config.yaml
n_head: 3
n_kv_head: 1
norm_place: "pre"
qk_norm: true
attn_scale: 0.125
weight_decay: 0.033
decay_shape: "sqrt"
doc_mask: true
Each number is 128 + 32 x the weight over its row's rms, rounded and kept within 0 to 255. Layers, rows and columns count from 0. Numbers have three digits each. The size before them is the row's rms in percent of the matrix's.

# down: layer 5 MLP down (transposed), 768x192, rms 0.171, rows 279-398, columns 160-191
# gate: layer 5 MLP gate, 768x192, rms 0.184, rows 280-399, columns 160-191
# up: layer 5 MLP up, 768x192, rms 0.186, rows 280-399, columns 160-191
down279 092:158123161149109184117127148130104139055141076115080100141092183130149129132123089131157105124173
gate280 098:149118079096138146125138128121142135115135096157129115136181113127139125134051118123093111125147
up280 099:152121105185077135142131151133092063150070075111150151129107177089049109121114073138155122124103
down280 101:127108156106162147079128121121188118095097140087160148055133121167109137131138155113147112119121
gate281 097:146139089077137129085104095147066148134099171094148132172143142112103121087154156111150128082094
up281 095:154148098100152160133124103152091125156134135182153193121113145038170104102141147136148142061125
down281 102:133109146132092037106134107131113174139154126139208127105191093120093117045122087155135152082086
gate282 108:111128099153144111102087138157087127092114133083178128172137218103190171110146117155079148106074
up282 100:099124136128102090154132122097148111109125143157216161147120207154143147114127095097151110067109
down282 104:109079148140100176131118145121094143126106178117180096184103108043160132153117100123131190127103
gate283 097:067123164151151125108090139135145137114185130186097120128123140134133112053199161198107191081197
up283 099:120117116132083145157046138132163101110093149079099149163099129089125149094126141130142106056175
down283 095:118163141130100113108081124133119208120121112108119127116138193151101148129145130175032141113127
gate284 095:127118135114150113042098111087091156176147113172113172134143079116078117125180100045175038078077
up284 095:182134170078121143101081101109128143097131130148154117093106164058108126144110133179104135131160
down284 097:133065143096078120128107068120112122189127066120101147140150129136146077147124130165132124099060
gate285 098:070105134140069102168164135144116148160054152134052063107091119073168059131169104164133131111156
up285 098:138083181111106089165126161166137092122075141100110110153139165026092125082145107169166117112118
down285 102:172179186157156079125160136108111127137091112148094123163116148152159113116167117095130111154109
gate286 095:155167131119169131082142185107174123120074127082100130111108142129167057081143111109188152119125
up286 103:185102104135116043141152149127175149141145128104116123173153109131143061194102148179106076155117
down286 096:117159083067157120121076177180109166132178070088176133107152115116190129140117143122115229142180
gate287 101:129176154116129112079129130139093146082156125154101130120146160144104047115090072095106132117171
up287 099:091105114215101123133113067172129168111068126121108123155129176166156152082032143094204106091089
down287 099:187130102165158143095144143134062069121142106175114040133039142110158132117122097098137134096081
gate288 097:086120126124137102001085128114172088173125142157115150188142175136130114081101143114126120094126
up288 095:115097053160156124188148127128149127151134155151131059082061159127141137141136130137139077141111
down288 100:124137098122143102087172146111104130130146157168089183140117130136144130121105102142156185133105
gate289 094:110140126116138074037171132120127128170129122156110100142133135105073125165127113166162153156104
up289 091:141191114120121130169131091158084121154145111085109122121121129131072129134119073148131125086088
down289 092:086083120175134115138181122163165105136156117121087108131141079120079073142113121140060115133192
gate290 106:126139063149160134105153136109048117148090045154141117132083118105149182129096092134086148084109
up290 105:170104117112109072099151094099117199133180094156135167138085098151154140091106119121114125201127
down290 096:114157132146168107104152178103150095099141129128107162130114152163192129146115149130087165115149
gate291 102:085077125121109126124109117114097119166137111097173122199106133084152113078123105149148128069147
up291 104:160157149136210086186143081164121155178066101149205131120114109104077175117121062122148155132144
down291 086:120145084126249113190172152110080148116140104149106166151114068130083155127108122151157068113135
gate292 100:202129107128101183148119126169110077115110119190139124105103201071076141103112132170133117104119
up292 097:077190115109101135133150087100111144071133131134160156101101085164138126119189070131127174098142
down292 098:167147120149160108132106140174119140124131111113161133122143077162080133172068144123152137110172
gate293 107:102166179142109195121124100162154074120118146124130099100181089175125182115135143062097130158194
up293 102:130131169128090094118157116183146089186174112178100145136088169170132070127142135100094145160119
down293 105:166077189143144110126168081169079088130162104167121102132086137141176166104202148097142068178136
gate294 093:156143135146143149153096126117117089116086124151123155159129107130059073084174142117125121092181
up294 097:073099079114131063117092157053103181125129150116125170111111096164148121113124118132104135122136
down294 098:102123121123136124063136150083171169068097115159119120136156090163147152116092167167098191085142
gate295 103:103102091133115110146116107103124145143068146143102118124129138154169084094135121107182109056123
up295 098:106168143130114153132158155098125137166120094127122104181165125087144126097056104163148124085107
down295 095:099119077152143134128130082175069107163138137123106109155137162145177119117127133148083132058135
gate296 099:113151215115114114128129167072194061076123097137133116150166126169159127160130084154073151121119
up296 101:112128177099099128143102133105158110094101136147127168121125125139130107144228121127142150141152
down296 101:163108133148071085179136096138176206140122135141148124123126136186109122149104154095103130162202
gate297 100:138106096166153155146106175151144070076133102144165128156099109132116142094107126119101113074085
up297 094:104117102139132087126152195131123111079109112122151054140088150079128172121124143100133146075138
down297 091:152130096101167109141146098111138137082141148119155158160110164190169136109113176123171151126094
gate298 096:089215114197159149135107129141137119095120132108076132139202153118099117117098127119106162111161
up298 092:109124105112160168119124179153132074151135186097163172197138123137116095067157179147163139141115
down298 095:141128124089067117167173133180067142162149118158107073076163114137145116191090090099115096181117
gate299 094:148110145146130204105067159097091153116096130101129217093145165095133074147111180116068126143126
up299 092:124106111149118133145082111164180127116113086124147086133141167068103152121166079121173095138139
down299 100:141157092054104050130161070113143132074133081132151087146101106122131151117140170117176101120150
gate300 095:186151114150109098107198126121204093092154158177126164099136135141169095132106151112111176145163
up300 096:142161163151115096120092148137137187045101152129160147140133141121099138111133088134143167183061
down300 093:147092147070093124146063118149114099154181075124166120132172184127125076113152097145154120135157
gate301 098:112099089162112151097082113122130112106142099095136094173086143086117128100134148152195163171120
up301 094:177193155102050138125074130187110127126108093127145135112141133150153104112040107144071138158106
down301 092:154136116174147125129140189146151164155150110173142086153104137178170139131118099079080140128155
gate302 096:133139148176122139100107134122088162131110189135131089145161088070128124101151034160130107142177
up302 099:122115171101116111081087148102127094161054130081150186109111069100098112200121103157145112114114
down302 101:138116138128123178092133093180164180121101114091108150132131121107094140166129099140122166174145
gate303 105:156114137111148127084123107109208109140098074102108098127108075065134151103142159131040137143126
up303 097:105127102120114163124142173142045099113143140110102157088104100123134027134098147169191120120130
down303 102:082150099125126130064145178055094097142143213164118155112158093122137128153174078138116117139143
gate304 100:156106095182182162060074148104072188124147139120118097142086126143177168160131164169110133156143
up304 104:134202100149148172115186153125119091131120128109104200057203122107096125152142148123135100154145
down304 103:127101101116147062177091181113099087148184120117152134121114101142165183105090119131096153144075
gate305 102:111112181127097153163117128155124166083143117128153127111125127119146130154144148202174075100186
up305 099:168134149133098186176150104114156053098111129116177112157162132132059097102151142161135130111172
down305 097:135163130148145149083122136108112164100128080112112128137121096084132118126125147132132108134187
gate306 100:138157107132122168114068080200135072099043148137123124166116151090130144145098181102119151136117
up306 100:091112101149126095108145102161094162107124163184115107098071141196084159108078153130161130167117
down306 103:114109176112123120111161119079090139076118089156106095158196157125247104149054116077149095197098
gate307 105:123103076141146109113129109164113159112114140148173075122157184115142175162107111105101124103145
up307 101:127180096138132086145154058122085092119126151154127125107169111086101225125162171125109158099108
down307 100:057142142109102153082120164156098132104149139138144085125107139118093167111207109097171116091122
gate308 098:132131213131150118103098128155143141119169161176145197129161067112143156090151088137149124124134
up308 103:114130177095155091092152131121145114120127158100158140140112147125108092138189131085131115082133
down308 099:083129152094123160123123154067159167120125133133124114114131126118191153156148104153087098083102
gate309 097:135127136170164120118109206147150162119185111202134081118169092124150141114170145113096123133119
up309 088:131147100138138097098114118175103178105202125136181096104154117130115142102098128068126138150149
down309 099:177085177141130172144178156147097116155118157065107164127091162122130129182122114146124057069146
gate310 097:135108178097202088153093082100116127120114121107117058121139199090149113079142129073147153089127
up310 099:164136098130111132141113087060098116142159118156096170131109158140145110172065096132114139120165
down310 104:120139145135150117152119145138128141142132135141169187132157174156143099129080073120147119182124
gate311 102:178106139151122113097126142106151105148069129130069152152049158097144130138144122173114099180147
up311 097:125130131190116152069033111096091112097132158136160156142107118148089097148132148096138148138117
down311 096:143112113119140099139168095105093149173152089124105121122210161172159154109128129166089087105144
gate312 093:064085174098127122186145147172146032079095119120141128138112147053115119149152135145099138110146
up312 105:102125183174094101166138096167137109098108159165134123129137088014201179126127134110117149148167
down312 103:113103092168135158138101115123105116134122102119103175082077132124157102118146125141096136168175
gate313 096:088086157140146123124099170154137083117147092117171132113147109087166110226151150175138167171071
up313 092:096108111159136151126132169109125124113153144107134074133106076153057105177194087140113129217141
down313 097:127137136107075125114104172139172148138131207148119143199161086161156046117139145115196211157154
gate314 104:102164162125154122162075108126146104151102119103167116189135159089150138139147146175072160116094
up314 099:137144158078103108162097165072096110132116223115130116116149102072192133100161146150099173155147
down314 101:157123147055152151217087114155148072159122126130123068114078138141115089203137097114102119036120
gate315 102:154167154097130151089135181109135156162078138152158144101129110150144156184128115089082121107088
up315 108:162110175195146168115024108129119139126120128181105156127117120142121084132119149105193141198134
down315 109:100154106156092223070179109120113159092146174109094121146105109100131167148177146110122110173190
gate316 102:124081162175143138070141109171094133080127090167106108131079097171127070128162133110084132103153
up316 092:142152098157161147127069099132159105148142142114172143174135153108111090151113201183113097134093
down316 096:167136165136137113127081079120125141123155101160166132133149120180162203165163143146204115127125
gate317 100:133146152110161063085180187089122093117071136160144145122128103149121191147110148150087139155138
up317 097:131177122112133196139060133038088120157095114128111159130120065028109140125099129160144134108117
down317 102:165128112114153146198172152123119100135142080110116185145120135108088147107120087163134144140085
gate318 089:160185117153126108124159158120157105117110065127158120141170119111110059127151107116102100129101
up318 091:106063116134239114153144110138108098142066151112132165064107114130146146141142145107145156147198
down318 095:089100128125139185150122109073069128131172096155070127124176141129041129144119080118111099102081
gate319 096:132136105142103058090131140098106122168153089148135064157125132162068169117168141154108115131129
up319 096:137139097115127152097115114167081087082141120107145157108091122152136120141176148135209194171136
down319 097:094136167150101106145110122123155091123136166112178112182091130141090139141137117169100045127132
gate320 102:090142145198109147123113135109108098155206128176090127199076138091113171090131171088161174130086
up320 098:122123100162136088117109090161156131137096185142130104126089129128183135121131155124097097194144
down320 099:182107153106110116131103083145132139043117116117137119133131152080101048157128107150140176116129
gate321 104:078134140119082094066152117128138132129164105122128146146143128154147177075113125163121101092113
up321 100:162124121160120127116125093144127143182149124155113132139102154150118142063105130111153130084177
down321 095:156097100176128172100139163138094129161111053089064092167124061128162144065104093092160131102129
gate322 098:121106155119068122081115087160181135141122149172099105150165125106120119131136205093108121170153
up322 096:112094100130053142187141124146122115113181130138136163152139120145133145150126173074187131144196
down322 100:211114155146142066127185137153115169137134126093134167115145079103090123156131182103074113111068
gate323 090:103167102121121130094102136160058141076102144181082128164133082119090152123159134107160141117116
up323 092:151135125144104117110130129093129154124163115100171156049135154166073142133184102110075134192140
down323 095:156117106126160138162162109119142137134101115087147104112100139112124124133139147127065088163139
gate324 093:103158112110137203139096179128139181147078134135159137132143073115130131124147073119126086128122
up324 099:143140099142132123157128107108104160105109085157135141111170164144139106094160111128067102051124
down324 098:143135176112098120142101129099141167120152143069127130112101128096165130094169129129176161128111
gate325 113:135044112194165164180111111142097096123117167156101153131162138110112089153084103141127147103172
up325 108:148121185100128152111092148178102106081169136122122147070180172146085091116080196134098149117165
down325 110:125129077136141107109122138102101148130128071071127193112136112101162158109170098186071138176133
gate326 092:144127115130151103127112093097128153023156204105151160089105050167191153171129136181193158113092
up326 100:102174132092060131112148094178094168136069119188111197130090129118160107148058163174132131137142
down326 105:138100092112081159108113074090146146123076155117117120134179105112095090123138091158146123148158
gate327 104:094120117053169107153146104127116061115123159167124148080132076085079118086160124159173130091104
up327 102:154093103139100096156098136156088110101131122127125127074146158133162129112165130201111159096100
down327 104:165126166150129117145094033076100134142110071185117184157118127092121126161155130082206104155119
gate328 096:111157077121129099178130104118055109106118116088112101199137159122157197111120084174116106078116
up328 105:142148128146092124111143096074131108130121134141134106082136131140104089107104115110087061114071
down328 107:122065183116119141201155073184114111136079161120124132141186119060093124113145084117153089111103
gate329 108:085178059146135136159140102131122154109123121150162197134169154071115169129154081150135143099201
up329 103:143159116100120187140150131091137132146099132166160133159138116169166117117075179138141131099108
down329 102:080121183093127125161183092077159096130135097091147125104108083168184128163141105136150158138152
gate330 099:126209137091131083123114120151151139114155088054149120124140123145097134110111099158154192163122
up330 100:116137150136137139129107136088092108102147141198177131164151109189193099199135129117116159097109
down330 094:178130098167129145115100120062114124123142123084170073175166110108178103153177110122103135088155
gate331 103:105230070139176142182168083147128143153145121124149059195150167109054093137185105096160064089121
up331 106:104099179089100142122174155118101060157166151104155127100118136193091143119129108125081141065195
down331 105:141121065133142141125080122167158158159135114134132077166094112095134132171208115119103149122182
gate332 096:106115116154186106173139164184101110160167120146068115155097151136153134126143152134100140083100
up332 097:091103107063134108101109142165173136168132137137169156101160198149143086203156123146091119152100
down332 107:090143139195167103123174136145144038136148127124115150123078155060124147132149132141136111102094
gate333 088:098148136143150074139167134124117156122115145136176064157137127110151058109117150061094138083176
up333 088:213130121177160171131124114158155134099136172147133171161111097107065165167135136140190166086116
down333 097:134146084156111157103137133138157116113131109149176170111127166143169074075147072162103138132142
gate334 099:071145168129190155135060182146119117138148129182133102119092173143150101143099033130110153131123
up334 104:135094126134118133159181091043176119103084143097064168163129168157139110097094140150106164179140
down334 102:137122094090186136112161199121124187119142161138144186097138150138158125116050147134129143119159
gate335 096:165130168176129145160130141187097095164112122105098131102136142123171115084137092108095113197123
up335 099:152118096160174146091065112124135182148045079067147079104085184137130149140141078099126103091166
down335 096:101174142182167200139123088090116166145134134098124107165096186089113071089126084156103104111087
gate336 101:143128158131184097162100095099137073107152176155131121083139150072130150119147086072100086070115
up336 101:177123082157158126193110131094115082131123184191107152088101124115131128134149124066136087168140
down336 097:169206088179156111161092162074074191163078137106087193123157061131140094128110119106106181121130
gate337 091:077120143165139112067162137147119111158149101038131133116124157166137083103106137147123112171109
up337 091:136124133175051143200163098100126177131123103134135100177103135132128129108156160099118140154114
down337 093:099172089089181099140114096174135099105158167166058088122154157109176149109134069158137120126111
gate338 101:117150109140151083119166131108073109115102110161166084106166136085106129133100127080146134108186
up338 101:105070130148075216105148126131113166113080114111084134147081134153084131100148156140164083156111
down338 069:132152127105162136082133129105150105183113141112179099118076150161166140177126182094076136091128
gate339 099:102154138158136138108063137128142192097122138116202084158188157087089156112156163139116142118121
up339 098:136123084075130091158134082117129083157128138082169130113094085139136114145131160128129091121088
down339 100:098167177136177139156054143111143081117117091104190156106170122134082132169149102146130117136167
gate340 105:120103122118113126113124118121114093154143098092110151161098159155113141087134051138130116136110
up340 104:174068133136156146081084091112106106142141159125179105145076188158112094139104110142171088123131
down340 101:074142138128121133156154115133052178126158141100085159119125084186121165138140112167097132088115
gate341 096:145134136148120128184096108062095141143117142185127159228128117158199142118147148162129136101116
up341 093:078129140103129164205107120112149136155126140110126142145101086118136154100176145121096084129182
down341 097:110102097140127131088158163111127131191067150142104124078091137120118065136143127156102117143173
gate342 104:221121123134133121152141122120129100084165174175141078139087159076135102162152175077101132144123
up342 099:204098153125125139124174110128135087104124112155153125137074119161158147152142139105070134103079
down342 098:079091146161108156111219120111134083102119164109175135110102048140105115098107166068104136150159
gate343 102:089096095130128138121162131114151121164101122103135134097135112134140081086148142176105085165113
up343 098:095096099136157117167115168111136181134096164072150118142135100157134121200157108137132119158170
down343 096:095111098125191136092122161097154124116101134126189171123144124147162114079137095103133102184079
gate344 097:116190169160106131116142140130140114148148094167140158158157146093103142121130186204164167133069
up344 098:135081149168130149106169119158091089139206181139132143128139111159104110157139145125186110167177
down344 095:151124155174076111121107139159127162112122137185086126129147151098138051107111126140131132156110
gate345 094:073145040128117121125104129135107080151069148123123109108143153044098152184113153107124154074146
up345 097:169125095128112093158119128130118113053120145140108140128132110130132152160120093157115146158074
down345 098:163070143121147121164121072120124145133162118113111137110121182138119177106075095113154136152108
gate346 107:155113081148142049133104078067144097155109098165117110157109126126129094166120129161111130168108
up346 104:076081125158153123156113077140088126119101185149119161082146152123125139118093152124126098091104
down346 101:181152121129120132119141091175159098122136157133147137114106141159130145106110151139155153127158
gate347 095:040172150107134077116117101135157113141082146125080158154185119070102145052140132119149088122131
up347 108:088166172161171143130144155156102155143099126062166159116112138092091176093172135129063157071145
down347 107:084155126222186148139147166096115121114084132148140131102114147156099186095151148156086118069190
gate348 097:162168043170139150154110126106119101111145093171079126151145139151169158071122121100133126141126
up348 097:132126115169133163131108162112076130099180191125140154105125104121176168073138124160110069092124
down348 098:179105134061159103145080144136107085136135175112106137154174166079076089127148159112066110129128
gate349 099:178118102157094151113100159110136055133137101110133077095070126114093093174170099138153124170128
up349 102:124112126116132138098106104152155145082081089053190142146103123060083169151138109086095079150120
down349 111:160081109116127125145116135123164176089101076109132059136096161112082106177109124106173144125177
gate350 102:155115098209152080107157101144137128108144156135153122108154113119132196111096111176108130156096
up350 101:156119177103060168078106153121091070117167080153165150094163067105119103143111158107120144182180
down350 102:082149098109087203068060218133107121137141128182158141083089106160034133143157179112210101124120
gate351 094:107103146146154117147155090145113093158142127150133160141169117119070172119085126157172105105123
up351 090:170139147079140101098091125133118142161151111203106056117095117126114118171133151148119152104096
down351 103:147093094101174064098117101137168144145101156142113112085201207103071119177170146097099085167147
gate352 096:207102173160126147098137130189104103103105164154124145155128116064138090101148173128115131099063
up352 095:100095200142143100131123146060170117179170099149122165141116080143153147123146132092154151122175
down352 096:154112110151140082068118183114135121067143073164135118144112177121189126164110211134122135108137
gate353 100:123166106135142168110057131105113143134159125133167092079122147111136163177111122096139125116071
up353 096:114158136159109081033149162060145113154152156156157114144163151140112137181101151119231160112104
down353 097:107127047125147141131091092093120090126135122114125129123107109164107172112111113134154140145120
gate354 109:135161044147135096115155147076166083089119069128050135138094147118120142189110104108140142143156
up354 101:065152179125136108133119132127117134163174187108106133132151121098170144118106130140112128162104
down354 106:144215101066158131094122187123125134157140129114065089110130111109120160124152134138123102082151
gate355 101:122145121109141142193090137158148098134098156110120181215129132072126131154084176129158158168199
up355 108:073193133109074076160125147130118168136143153113100130134165098132198081182139157142151127138165
down355 103:188065156111064207177156146075157107151180112134093127081128129148145129150138100155140168126107
gate356 115:144106059126138123113111130166142108142143153194182106112134172154130038100146150111134123090146
up356 103:152126114061093207093089130109131130187133077147144100094145173110162151161160126165127088072181
down356 098:175175137157155079107188157147161158056186148081098137135143101122155119138101093118089082170123
gate357 112:137178131138120147170146053103151125173099073128148133155081154104159186153094138111123129112090
up357 108:139246116085100113145105173118115155127118131091115115178129145148127163117189178142120089141104
down357 106:127164131088125119106188165122140124102167114128140114175126163143199131081097122103167078062111
gate358 097:136132151162118100135129132180126162159157142085186223135121118123122081113119127150055067138147
up358 092:138142157098099075055099083153138174092149072110117142147172054139129166127095107103074096098121
down358 093:152179153090187179121082175149138112152103145094166118110076136111181114180164157176145095167169
gate359 102:111171156136143124169123175093146114120143173126126159141088121101192102071108149131116131145187
up359 102:179057094164058150085074126152111140132167144165150121179107142118119132126165186099116079188108
down359 092:193111048112152127099120154186116132124123101111124138119090145091141066160087119157115133143155
gate360 110:131117126158064161137142136164214154087171087159086123172175112064142162109150153103135063130127
up360 105:152165123088137193221095084124125162136152119090100120144122120106134140119116112076111113151099
down360 103:146112156146095136174091112105126171101086085125078165155096104136163133080077052111148127108125
gate361 102:120111146187123097157151143155111114051090133138133099124110208168142117113148152048138121171107
up361 104:132136155096136160136121169110101086082167136148134062161131149103115114054160136132176174101135
down361 098:160124138124126146143122099160101135101166182185163107119146163072161062125146152182163196101126
gate362 092:066099088104179102087081127157169099106092082150197104169144108131091100114115159152164135141130
up362 092:168184089102102104125152137155188149136185081125076133135059128113128136171103119091107184129080
down362 098:099136110158136201093095071122142138171092074088114087122093122146170110185106100156110130139143
gate363 102:110164114148156065105115080103098119170082058124096131098132093127162137127135120136107111151165
up363 098:094194085116161099107118109108091147124126173126129104116150140120091132077138137115147152108111
down363 101:143109143170102107158180131142122125130137129047132101128099096180128137149085100088130165088111
gate364 103:109095091121140106149147118157149130116146141111141106125120132107147072061110124111072106128154
up364 107:096202097115158156091076143141174102104123128109150171129089110125111167202119080130123102107124
down364 103:134080135159105198149073121124100148161158114128235133123143113169088022159156081141127116143140
gate365 098:127123111141120094121081039110137130097153127080164065150081142084094093132133118151160127119099
up365 094:121136108115109113119147116131133212204140125095114103101124087166070114104164073120184182141152
down365 098:108114069150097103091131129179119147109122091123146088140159094168028089094151116147168133144065
gate366 106:070108138138165144139144046121163146174104142105068110118141152161134121174103100096179108147177
up366 102:167178153136120134125109057105158153146153122173100136144119097104085124126042148125120142138154
down366 105:152108124116157143110121085097094164136101101194119131167101129140164112189155083114082154146129
gate367 087:148119106110161136063044122114125076125104114155107111138096128103192115135068098171163197096117
up367 092:079177102195153161111098133183119150120078123101139169092171110152092175088142128108138117135104
down367 097:149071134067103150162114157118134145182074115135104171137159139127142180132105082119132106167105
gate368 093:089098145111122149109136140118154086072136100128202102141117155167201153077142111133154091142187
up368 095:184115121153114052104096093179163138150097216084161128120152151161124121076153114081148130151126
down368 097:104108151111108149158115125120151126136121101119073154109102136112074161119144140161136141118100
gate369 103:142106088141069098093134112167152126142153157154152075066174134144157121137092137125137115119141
up369 092:117114105094189123126104121115116099121145151100143163129132095136174116082148160139102130143135
down369 096:125163120091125100096091114114158136129077165142191164174102186121153160112134069151090087095138
gate370 091:102148106176092208100186166131073096103113131154178092116152146100158109093059162097105177117178
up370 094:113144100155119094135084158098141152085158200110100124156197076140151162138086119140121122111137
down370 098:068108149126093135162093133136053158189142120140117147138102109111114051081066119117123150131104
gate371 098:125055129152125115169135129112117103101128097127142097120115083090129091159152083150147077177142
up371 101:169082145205166125138088128147064091045152148161109153172056163122161074143091184115101082110121
down371 102:121094096140173143128071112126096148134146134105154137147196122105027213090064078134155056105085
gate372 106:127158122078119124168152113087150143122124141195135064115120123113170102127188196073106122136182
up372 106:124173118090161093149174126151085101131119084134136089140163147155096116091196151082074118067200
down372 097:165141101119182142127195060148099123102120101113118118130153105127127101147123143162135108104110
gate373 106:108165134136089113106094106111120156176166098103090034104097148149125144145177110153171138102126
up373 101:112153076125151159142171108125128141101116137147143094105144110106092083175146120114141160175121
down373 101:103080114162174101169141111068117131117137116143175110164127152104071170152162126130122178144083
gate374 096:138070136122127086119159152077167123072151156111090012131114142165169135066198148195147110155129
up374 100:135067089150131172092095120125176123171143112186135139122077146183148112131129136101155211118125
down374 102:128125147140142136127107141119155098116118126116134130144112163132093049193167125088141084105089
gate375 095:163121116136129136148124180101132098133126074095109141157129121112158125116155164122185087187167
up375 094:104142112156139199148143079138130139135206085104208130113124121124137138152156097136053186179130
down375 096:154180092170171192138179159178147128119153077099189122091126132114050144137146111114123090104177
gate376 104:112097148158125146205089113148110105152107097134167144151157063093115145101195150172162105069160
up376 106:136144099124155083068114069116090102128130108104122125104135102144104171119123170159123094151090
down376 101:105111141112115171088093125075157169160131089110080109135125042089112064117124162168116117129156
gate377 097:121146148087105120129190158099189098119087107151110105167178133165109173158137122125182165118084
up377 093:129133134109188150169117118161111136123149107110136182142089103104101097104089165180130108121120
down377 097:082073118121176091111136106113140101062175098114143091202124174146143073145091129147075073131128
gate378 101:095167114117109089122121116158152139138172132108115130173133133097104155159183177210116167131146
up378 097:169116091077108157149154112137050139171092139150125109108151127109155090128118170141090164137158
down378 098:113098147178123156217163105143092125119104112138132161162134153139078139078118090086158062158121
gate379 093:121121111148118093172106140130162147115143163112140144144101128071113087062142194104149196167166
up379 103:126155130161133114124170134141170101170098075122113125136123189199105132137119148137142176129113
down379 102:090089072127149103147101104073149151157132148102082110080109097115065121100129105138095139139089
gate380 089:197125131144164068138100094103120085089126150167153189151126176070093110164141118147155125144141
up380 096:131134131125207106116096104126082128135130134153147196107131136148145091093166084102117141106132
down380 092:130178130069140142169110173160109066048126107109166153116144165122085078093150094153137154135088
gate381 106:070138175152114096129098092125191031139142104109127182137106117129117142127109084161158146144120
up381 103:110113068088122160134158104075174090110129097117089097107116179124096150159184090136146153083127
down381 102:124146116129148159093105110159036126130096160090093146124143145134097124091181116157139094081113
gate382 099:146094124119190116155156153118134140187103130129147118152154145107134107134186122153150110116142
up382 097:139116096109127120217118079101139108130131110118144135089125161155141198069115180080136203128131
down382 099:112224131143131132102086124085132126091033148083118171150070132084093145028145132124144119098156
gate383 099:136053128150193114117105116137124096134138120153099134139148087143147132120097157143177161121101
up383 100:116119118104091113098108164102148122128163159157106093105119167106093097170142142094139117143062
down383 099:162056128098109072075082098135114081098103137131123100166105137139110116148142174163099172140106
gate384 099:114113146088190140125127092096096160158173132081152095129123139144172225156132085175135188082117
up384 093:202064088131117152135154096121172111125124170115133163177139118103111099099140135142174084100139
down384 096:108145137088139138138158105156121130084120093097209095102132108164082143141128152073123089118146
gate385 095:134150099158134084087118116122075055175131116126103145171120138093118154122117113155104023144111
up385 100:093138112154165047146098108104110106107120075099153123132139128119107138076202122070110123130071
down385 104:134117124156096092126134195118088104171144122117108129154097153149116096129139064198153151097143
gate386 095:104128145163105077018115067170118099108123132157126169092115094117149101113067127155106083103138
up386 106:134165115141131107154170198145174122138110118152167127043115123164132097107147133128176132169136
down386 110:108152083090150131172154138155140100064089125194105103148036105140119099101130094134105108153108
gate387 104:104138130137130142107121092079132175103146158130119144087148129156164186189113132150177150159117
up387 102:100141175145127165129116079138139135209170143140134126134099121065176090097095107097126097107118
down387 102:098055104195161107171085174194113104146155097087109115117079107123086162101077162147115112110146
gate388 099:135131094212127137132181046095086126151062102105137140173129085132133131149146156145191160116177
up388 100:101110106133097084131111104210154070120209135142126111110138145099142065063093133166158085132187
down388 100:149150119149103094170071171131138128117135127149145052159133170086048105139174094140157131127198
gate389 099:110171050157145105125122147166119149123161056145087098077178140092168139117138124138105100076127
up389 109:159137076164110146192144118079100114131133096128076123075134169092153144112123112144176131135167
down389 109:136140169129140104168164107093120157148126083166156110102111092165106126152162164130115105083070
gate390 098:104116126128135130138148086216132103131069140089070147126104131115116145141124126149147103165119
up390 097:144194135047092124120125152112121115157166093174131114186111091107122109174139144193177152140043
down390 100:088100096079158121158145116122128196168148137118125099079163140095116105138130134101120110116137
gate391 097:103143143055142125146144087141077155160126151132110084121093115079120134079132106115109168208139
up391 094:112158114112102183111091077118208151139147082121155165074146140158103103087079107137172152120149
down391 100:104152106214094083153136122112146073131175135109181170138137083164107103157178149143156103140152
gate392 098:119121184143146135118144103110102213127075161115048140160127163123110106176166193103103071190132
up392 099:103139166175127102102094137119146177059121148196124110170168108087144126125169134101161129133119
down392 098:129193110091166130113161160089107128192114118068136100114102117158127156120171070134151141129125
gate393 109:107138127131178133119145097105128081114124146108113110182119111168178120151091172128136193156140
up393 104:127099142110123148110157140142075140222144122208149126106092156076133178131173128157115162130099
down393 098:190159077182157118091162125169109135137101140096085109132172137087074101094126126069165156176114
gate394 103:186139156159148127067129207149171148107050082167125088101150141153125111083092082163167124063145
up394 102:126126104161141113143157154138127154148180129095154150136187112074126170137106093100102054107123
down394 096:136122087077174130136105122142139091178117137127137083101147166192123191092164113109168104126119
gate395 102:096182156103147067100157109141152173130138163175144155112079127168092131094161061134173143123132
up395 099:186101117139173143187193097091088065135141166098145165110136117104092215196089115148115114089208
down395 102:077133121094115151136166146164115136088132163144141097171156156168180079149164161086146183130200
gate396 100:125172081133173116121166140080107113130121162121072146122108140115160114145062144120142110132060
up396 110:140038152186137110112090116136099113179129126125048136088093140129154106118129105147115126138184
down396 111:120152169115145123136148169153100138145142138131096164164153171093063080126118181117135092091079
gate397 099:124140121131156102122134173165109129149130144135126170114118098151182165094131149098060157096140
up397 098:044111094120091128191166157155110166161139156138106123140083114130204096124044131083103147061117
down397 102:062163124113097122142128150153116194118122098164124099116074090158191101121143130097142154116239
gate398 109:101170104130158133094123143177089150121146169134109110129133073117148150145162145174140105135090
up398 103:123107104211143123095063181107136129100152141163125151117129115097103086192092148152167143118102
down398 100:081152138149103081129129108145101135138117114050148092053123117088068152092143102046063111182082
gate399 108:125156128136139135125108152168133086134129104105074101086112061055141101163091092140130164113119
up399 110:125170094132119147090129127167117116116088147168124118159143158134147156111105116078047109131074